Weights of a small transformer language model.
Size: MLP 768 GELU, 18.7M parameters.
Architecture: learned positions, untied embeddings.
Each number is 500 + 40 x the weight over its row's rms, rounded and kept within 0 to 999. Layers, rows and columns count from 0. Numbers have three digits each. The size before them is the row's rms in percent of the matrix's.

# layer 5 MLP down, 192x768, rms 0.0584, rows 0-191, columns 352-383
092:484433472540476602517496489391483558452514499444513511478519450471469457500482471481457477490485
098:485551507508512549477489529402488488511549471502455504534533422527523563468507595421447475473446
103:531490537498532542520526544479511407492514523467459516573578536523472499517462492518468519490508
101:495469465508499422519530502468493426525463548514428459541461563476463428483543564412528441448514
115:552485528514482561464540499480497514530474477504450531470481521482517518463490544594532447488543
091:602497425493541560453503466504539506525521536426521493550519479473532540513495469530481466539488
103:534517477463536519555456525367480544487545483499485525553499471510479469501526501471465500501430
089:511554510466505510493493480503531503415488502508501429532554486496478551502510475596568514515488
106:518429477457462519473441479545518445467559514475512485456530498510528542484504505415491515490523
087:490488467478486500484442498463428536552534485461524535523549468495516435478456455414553528510511
090:515506453494533426503498532549529570514483520522531512479521619557533496486496421471492523510479
098:515509482484496484489547580495495519540501471425522578552418527549535511462521496535457508508467
080:481454524532509482442529577474546504449522508508509532457427467549525514480436453528536481474521
100:497525561540455462507507507534515505402539476494533453472465570469471517511510529471485530513527
103:486556495499536491470463529592440534456427493548440494442460598494421456480508594532573517503449
109:487485472480516503479479535448460507479563522480481465469499418461459559484457428531435514472461
086:505547483475529493485499512507500408505445541469464531526517489462557433554478577486487487510493
088:513536503505470521505481437475476495408456513482464499478482505416512466531560547481466474418465
102:467497532525500505424473539531441582508486505508532494512554481521481473493491457584539560520477
096:471530515526477470478490510576522483455502592545434554562484545549534430492525563447573571578495
100:456543503557536488495525553500529508522516518475436489441446527546491489553455483464457492533492
098:485538555498452454477524546451480491535511396502504494496564403483481437473506446450472487495452
124:509503488467457583523493467553540473557474482512492543464548539517475464471518479423521536521527
097:510529497507451423477434505393546520442500502510458515530538519477482486553546437569464524495542
097:462461496494459467477477475520457524539610471490506483482564534539490589488506490488520543485507
096:514530506505408535487527437567491458507473616496431509464482414465512443512495494499571486513488
139:462452482440559441483501451426484481545496461501510492468468498469522504508498455577495517497447
123:478509487542456541528503499595524499538449477481504545452471471500561503514485569526533492513527
092:469471503472564502468539455550532472524601512536542481471546457509539571456554497516464501471522
099:561448548525506512539516545510529497534508487539556507494467547543476485534515471526495495498519
104:465526502512494435507494513502478458521464542488463520484554485467519418462475526510510544503540
098:514493506511553465486582491574471514503502551445526451563493362523436525513487451572538456498473
101:446530482422470533454501480452471453489462549479488487503563502519500510471469533468536522497504
110:526495455463479573468561444487490568464447531510569526519471445483544538488495478533557477499578
114:541526559489493540559550538467479450536472532523488556503548474483557472552550516493498531501545
087:491435539497537487488535460494513568429551470521588547487541468518488450497494493441454500475464
097:460455526472471496513536457532497457507497481492514518542495464495517493484487570555495477488483
107:527538557540465503502524485484495533519517443488545520462429527536540482490494520507446438499563
100:517536487539490548506474515534529436434544561501485531508506513514504486495552562518504432502478
093:506482483491490522435490579457480488447512507449539499491555442548529480454519474503499536497468
106:430528489531456467462473491429507489470546476453478480492535471542499451531502584553502505482438
087:599406494506476545503496511527497533497534503499498516530494517475493525538547480515500568522498
111:519554504556503513521504509504563531552501470517441516539487513526572480541460515476588508557514
086:465531491491515501515434483464488495502506584547456505505502562510550501500520514361528568480475
108:469446527497549516498494435496490502464485529526539512463497538508516487477519463430553506509446
084:470499488409567525442519478495509558483528464496585511468442500535485529495505450529561519466474
098:422477508543483468592462452560541469528567564523512546553542497492476492491533532495504522534582
116:416521455470524510508539466464497462502546560512410432503542451518432449543471578498525516534512
100:530535512449477486499498456466519515521512523431470454553468466499543509476485533531559448494507
098:472528539538485541491465443473490549461600418465525450469560492497494474479464468427529484496450
108:545473424544489554528469498524489506550513449475500526444576459461504494512528530537478550528508
113:528524464496473508507478488547459517547524491524544428506560453501443531489554436460513558487488
090:491512497551505459458490462510410510515480498446458495494554502409458466487508526562428465518497
137:541510500497535502490487502500484509476494484516539482476517547495412502473511497375455459499489
107:551524523495526468563544512557482518439464504462455498497404597528474417522507542606482466520526
098:484531487480429499548500467516496480502487482500544520513558512460524527509458455532485523486524
082:503545473501466451557516458483502472495503445540490458522478500512493528536509523505458471502501
099:549539477506492487553527481437551468514504574525489543503510529504459517507557460478493547465563
091:545495461517500523503462438511507532522449559565520543529468538452541473464542488433472456456513
097:548462480514465532533475458554549459448509470556494539497450441492514550504496411498505484579521
094:523437475465514555525528540477541461519513485471474456512528444486440500526547511503511550516477
097:500505519457451514520504464443478570480498396570513467484455502446431520508484563520489472467451
124:504509487494469552514458531502482435489514444477359517546533466425513516521441503535487516496508
097:478491424454502526502483604386470530487416419472484535468502442441445489546537536529537488542462
091:504467536484473555473454524470482554536504524545500476486530547528452527513555555463488518488456
093:496497525527552514503496467533528534498547534548478472514466508512553557509503496525513434530460
094:482506476491527564464396578506431569513541555457497534510568453517529448507494435510501562453447
097:500485533523507508508455449595501540467403587499409536497451526490479496499472439541497495474497
115:484521491496524523542507450423543490504603535485470459485590466466508496507487498393460517474464
097:497495489501499493489521520496480466509562516483522475478468490492483470502562486462503477481483
088:498502485487524428534490470528520443520481477509472492521477495477556476512499515519401473483520
104:523501541529517478479513605549494546494487478494447407540534473531436486529487534505545490482454
100:498471517474546511448485484575476474570544497511510484522537425527491558522566356474507456519504
110:509516494461470485549471494500514457462495560418590537526485567494420449478448501473417462453446
110:453496493498463508457491510552491451498531550469384530438480511461492543487493534550402453463547
099:466468466504473512596460576556516542513471403485549577504596435480480567524487462479517503529472
094:532470470514469425508493527530554465475460590570470496500472535492516495488524521514534562487570
102:467475508495517495481521543498509600537498450535570492519513534533461493483468502494479482511509
093:480502512483527600479548431572479440509554526518447421524557476527441547507525441518475464517483
105:530546517512412469514477524432512458438410460510497543496494546479438514465529563471493493455522
095:458463499474590385478504493455460544513549581527524522489462450468580460525575449554508481478466
094:468490530514485441467501564512523536487528458529507506506471498501429403495442517525480558497503
089:484479502503527504477487488470545481470486454485490540544519420534514559509441503487512452579497
099:477507484476501505548493506574542529502453556539510521528448508549553489553502501522571476522537
084:449503511524489491530515534479493552534490471560517503475480483451472446456514387499453477461483
102:460487545523523505523502487570524512484438512459538521466443455535496512495516457419506480536550
096:567553540511535544530525503571536446457525410548424521555443619567553492482481534579552513529464
102:497523502537528436437489477571506483504509488523476534503442568502479510499497489452543496533521
102:536475515532547520556552542506564493536500565538494515535470546494534463456560482416565509531533
097:528539507486491595533541546482461567460478512531526530514465544547497483479452446506416526519430
098:432416518514514472480519522476486514533457492478474517568505405510498537512463585547469469522484
102:431479524502484549478498454469494511432562564469497571471525447486477495543508524486437527448481
102:517510443528500473478503402534531531438541540457500490496472566485515534524487520452537527513564
098:545528607479460563519492515447523491541473486552530521489491475511532511540497552489520517511519
117:488495518504538528520454562551465548528518498542593502547532472470493535493537416496454547480437
090:505494540481496531497457444404491520497568466566530561483576510490491456504493462425480453493521
096:491537477553555566505541427455497388498540562467447470467452460504502545526458490522474479503493
101:494541468492466507485486506422487442522490455479461501511479466477486411508450529539507527530430
098:453532527537528486566509449595518420472530471469443537500520472532451490534492528513540527522461
101:452552477509538425457570540390514454545459473531394467479508392506519491527503459497533450498453
103:494487537522502432477477510624465512491544532464472521507532451512490532493504409506478457508396
103:496457541532547518519558510582484444488530451456491494453508495517537556514496532506494482487420
109:510483568462489420492492478546488552522499549552569500442521484491510466455442465596559531471484
104:530544515479511521496497492547477497537498535527510526484453556486474472517504467569441517499511
125:449459500482511513486504489502460498485502483519536486447554442465449595522484567541429505509538
090:465451473488495526478496494599499450434501508461559492477477478500434466454487463446498503481581
093:517418556493512485514543412525469512583505480428518455459427537522491566545545553476505449506474
093:480488470483460508474487563468490419499533530441543502588432470535509447477499491485447503516361
091:512533527480407467558485423440519492537526470487449523488488520523493481527531522481531530543469
095:528541498455578445457514507398462440536531402487472447508403509461504456497608521515463446504505
085:493470443511486463531448491487461490501529623596467499448448531537555481495480442473507539425592
100:484511475483535503510526464571484525463517449453545536524443626512550507501552486551494499538489
094:516507486510520436529569535465523502479476526486525512465518513468542570514525491564537456457496
103:518558524512436531470459556403510527429498389496527500493533537463399492568503506494451537449574
103:497437474452467461532483476477477522550537485444537519474666527474499602474537512600569474502528
098:508480488511502501488492486534530485485550583525408523513479528514556482517446480542540512507462
092:487519497475487527524541478492493457469515475507479489503471548558473495490545457526573526498572
108:489507461460471443454476464482454512472488464539510503512457516500473450489523494508487517524511
097:504511562480487541524511442503493501543518455512450465437500442500526404521474514486499468526451
101:493473553494527471540580547502481492502514518498489532486445564472493521481490502460489474465591
106:495515464515517547494521419460474432455518461510442476492460418525514555497445531552463508519507
095:470469468517581535491465584565522563509513454528523495486495506490507444506502442434572553537483
094:532473489510504452489548474467543501499534464542525468470449497491466518546465480515501527518558
109:453529435494511486446448495414487511469499535453516505525569430541499523503486476496507497507527
093:497472474533528480410553528422512499449491480476502465485527455505492538500389531550518445454538
092:556456519518492487466510495588500529519449520439549467490427508501468526549525524541531508503560
102:513511505507466497500533533424486450492451443538460547511480479473535501492498477547511476469504
102:527470494551521564507563463570535475543451573496559484511565453495549644460534511488536553498466
105:495536500487473509503479553441477549521492487530566550473527471502532517487468514596445489481491
112:524487494480511618549517521453508496489498448529588496469433540546487551470496511487524476480516
096:536456564514530491518534579531504523512527445508563473529452465498556473516500555521569513527496
093:452469420491532466548554494473550492519426535485468547551509533461435530506571488515558469538538
102:437511489500551434450509466438487420497556421422483470495570495519513487492507489579514441502536
102:531529478471505515499571530503501552620495530547573491512451456560497485499531561465512517505463
090:512523444470489471552515537542518590493498479559496475476470605485468458461566442568506600508511
097:507518555577490457494530585453471462468407481557489477494397520509482416535482439575435423444552
097:557521488502482527517542478486469472464483520504551473455525462465483451488538599479427460476511
125:504531481489485509481505463463540517470514425471566478474416497478493583460446531484500517502470
101:501487475500588481486520502499448516472566528477476498462608528502437572498491517502481489468472
107:561587498497461460542473496506492351467434475465451503499503528485499515478514586477521402461552
103:512550444485465548453468342477515394462524492469463477493477555510488490486475542505522453491439
113:525478428531470477482445567546438470535497478476506517495454360525504589494506489456522510471535
105:469459488483469547493498498528500517527511481521557523487545428497555478483478413476462488496460
099:530554486521533496499527560515501460447499513490466520547497462482485420505510521496496440510531
102:509509450484478501488485541535487496514465418484542507461452492446548527468542528496537488545493
096:442478502533473454558433539463562490571498487566509473507548520520465514512495534486469566541455
093:502541520477500540471456484501448498486520483550521505507487508546502506508473565478546462491415
086:520518464469549491518482479504506522509495619484487493512468563491475500480525481515509550484511
111:492505516497524448491511557444522411498511546542480531476447545445469478506494398497476529458527
105:447466539492445458486450511447517538461448516406504498526528486498527472521478451421516490563546
091:507554491489536485510458464521520576506465485544459534504472555529551480502484507518471460529484
088:527486495480524431545492583554500547569484476442527470480511484500478556494466463588513535469479
101:550464520493532523529507457397556496481463449511606487475464466473555539509575461521459479505515
092:574526433524475496465521505400472522462570479550492480470425597547541473511514576478520435509496
101:484526542509490514435474544515522475470528458468464525525437557540500541495470503517460473447517
119:530518460503550568504518490495491510561519505536499537514433518564627515522502537463537570550514
106:534542534514485508504524583541527513486404452505567519500487618486512432510542510572502481488478
089:532509472524518551531564515504538482523430456493522542456457426451525463510497521484447548465498
086:553527490524527556501496584530541534497482479502406489492480483517533523562483579553478513476494
110:542528511444513465577432507519475492556538593519416488497527516558468530493527526516487504500458
087:496497511534504421464499499501491557469465494495523456447509553457474480495492452589480486478502
103:580534524537462573505431560491523528556598474438484498535526457556506492517502468459510521542474
099:467533507500525482465464528481488495513596507486482495523546550492525586497454470396504537483484
103:477478516435502492486486451535477475501438561422441511496448573540461501514565542471487508541446
093:464503511507460521498534478546566521510506476477513423502473501511486497503424563467520512544559
086:558516524472461529588543481506540513587547500574501521527459546471548567519603551488560564473489
098:496449521485511535511559531481474483559452546474584551497441457484528494501490521531520527478557
090:527484509488489526503608556481475434473541506494495486486482465492496573512523530433509542475459
084:467534520461448487469517476445478550511542455465518460515472487576508446451546464506492531525502
091:547436507507496547497483556520493472493533415481462448509598462477426472473489426487423526476421
096:526549516499451497490509533538520515529504443526472520512579530482508434487534392564567563517459
102:507471579522551616504474474472525538458547539481491471530566522532500450523533528491500529460490
088:470474481540537516520516534581487501478486583460483504477536548459475509537464545418475440506497
111:476516486517461490442510485467510512487554418476482456461611530495382520473488505488484528500514
091:471506476477485531475519443487476451446464464503508492493447580503506554510543585449556466487548
092:543540451489513474529475494510497492532515529518527490498465485516510534514558500508512452520529
109:531552519496545455505481574565472536478546535504526531472543486510525523496543473569506519478509
113:464397467510527545466537432495530533476481514467596484499524505495454476519437436456493468516450
095:516472482530474527483521542543558477474444487496508469512509517542533523501435486477576515552516
104:488511541479525505511515538468539552556605531516485478485488505534502544518535518452516487500514
092:550519510449541435468512509487477486461516569527454475463555461530445541482518486521597535482576
091:483457479478524521528528451553498505517484453493526535471493529491483603498487515565479590469514
089:580466546541513442545526441521499517514562511531488483513487498527489534517534499591463509499525
099:467589459540475535552441436460526391483524474474517524498509496545462531483515571506519482512446
108:446449493527429480501502470468517471524479478414537463466464532471513462496490560473494489537547
097:511473450528538550535562465501461520436549504484508536530474559460505456489555445524466517509507
093:549518515514523486483467475485428530468466469466531558439525526461483477501474494512499471485481
110:557484492518464439467497503530529543518453531437542478528444536506475483507513467511517522514564
102:475500477522511463480531466471483493506456541497526503504484526496515468481430541498509536479500
101:437531448428522441493473467540480550477539507505518501484502492517481547513527505486508519425504
094:514484549537512438506448526502549528510524514477516488483537464438434508510506489373541519497469
106:482449501479500480514524503498517499502453531492624520474477534478500489507507448505533541479490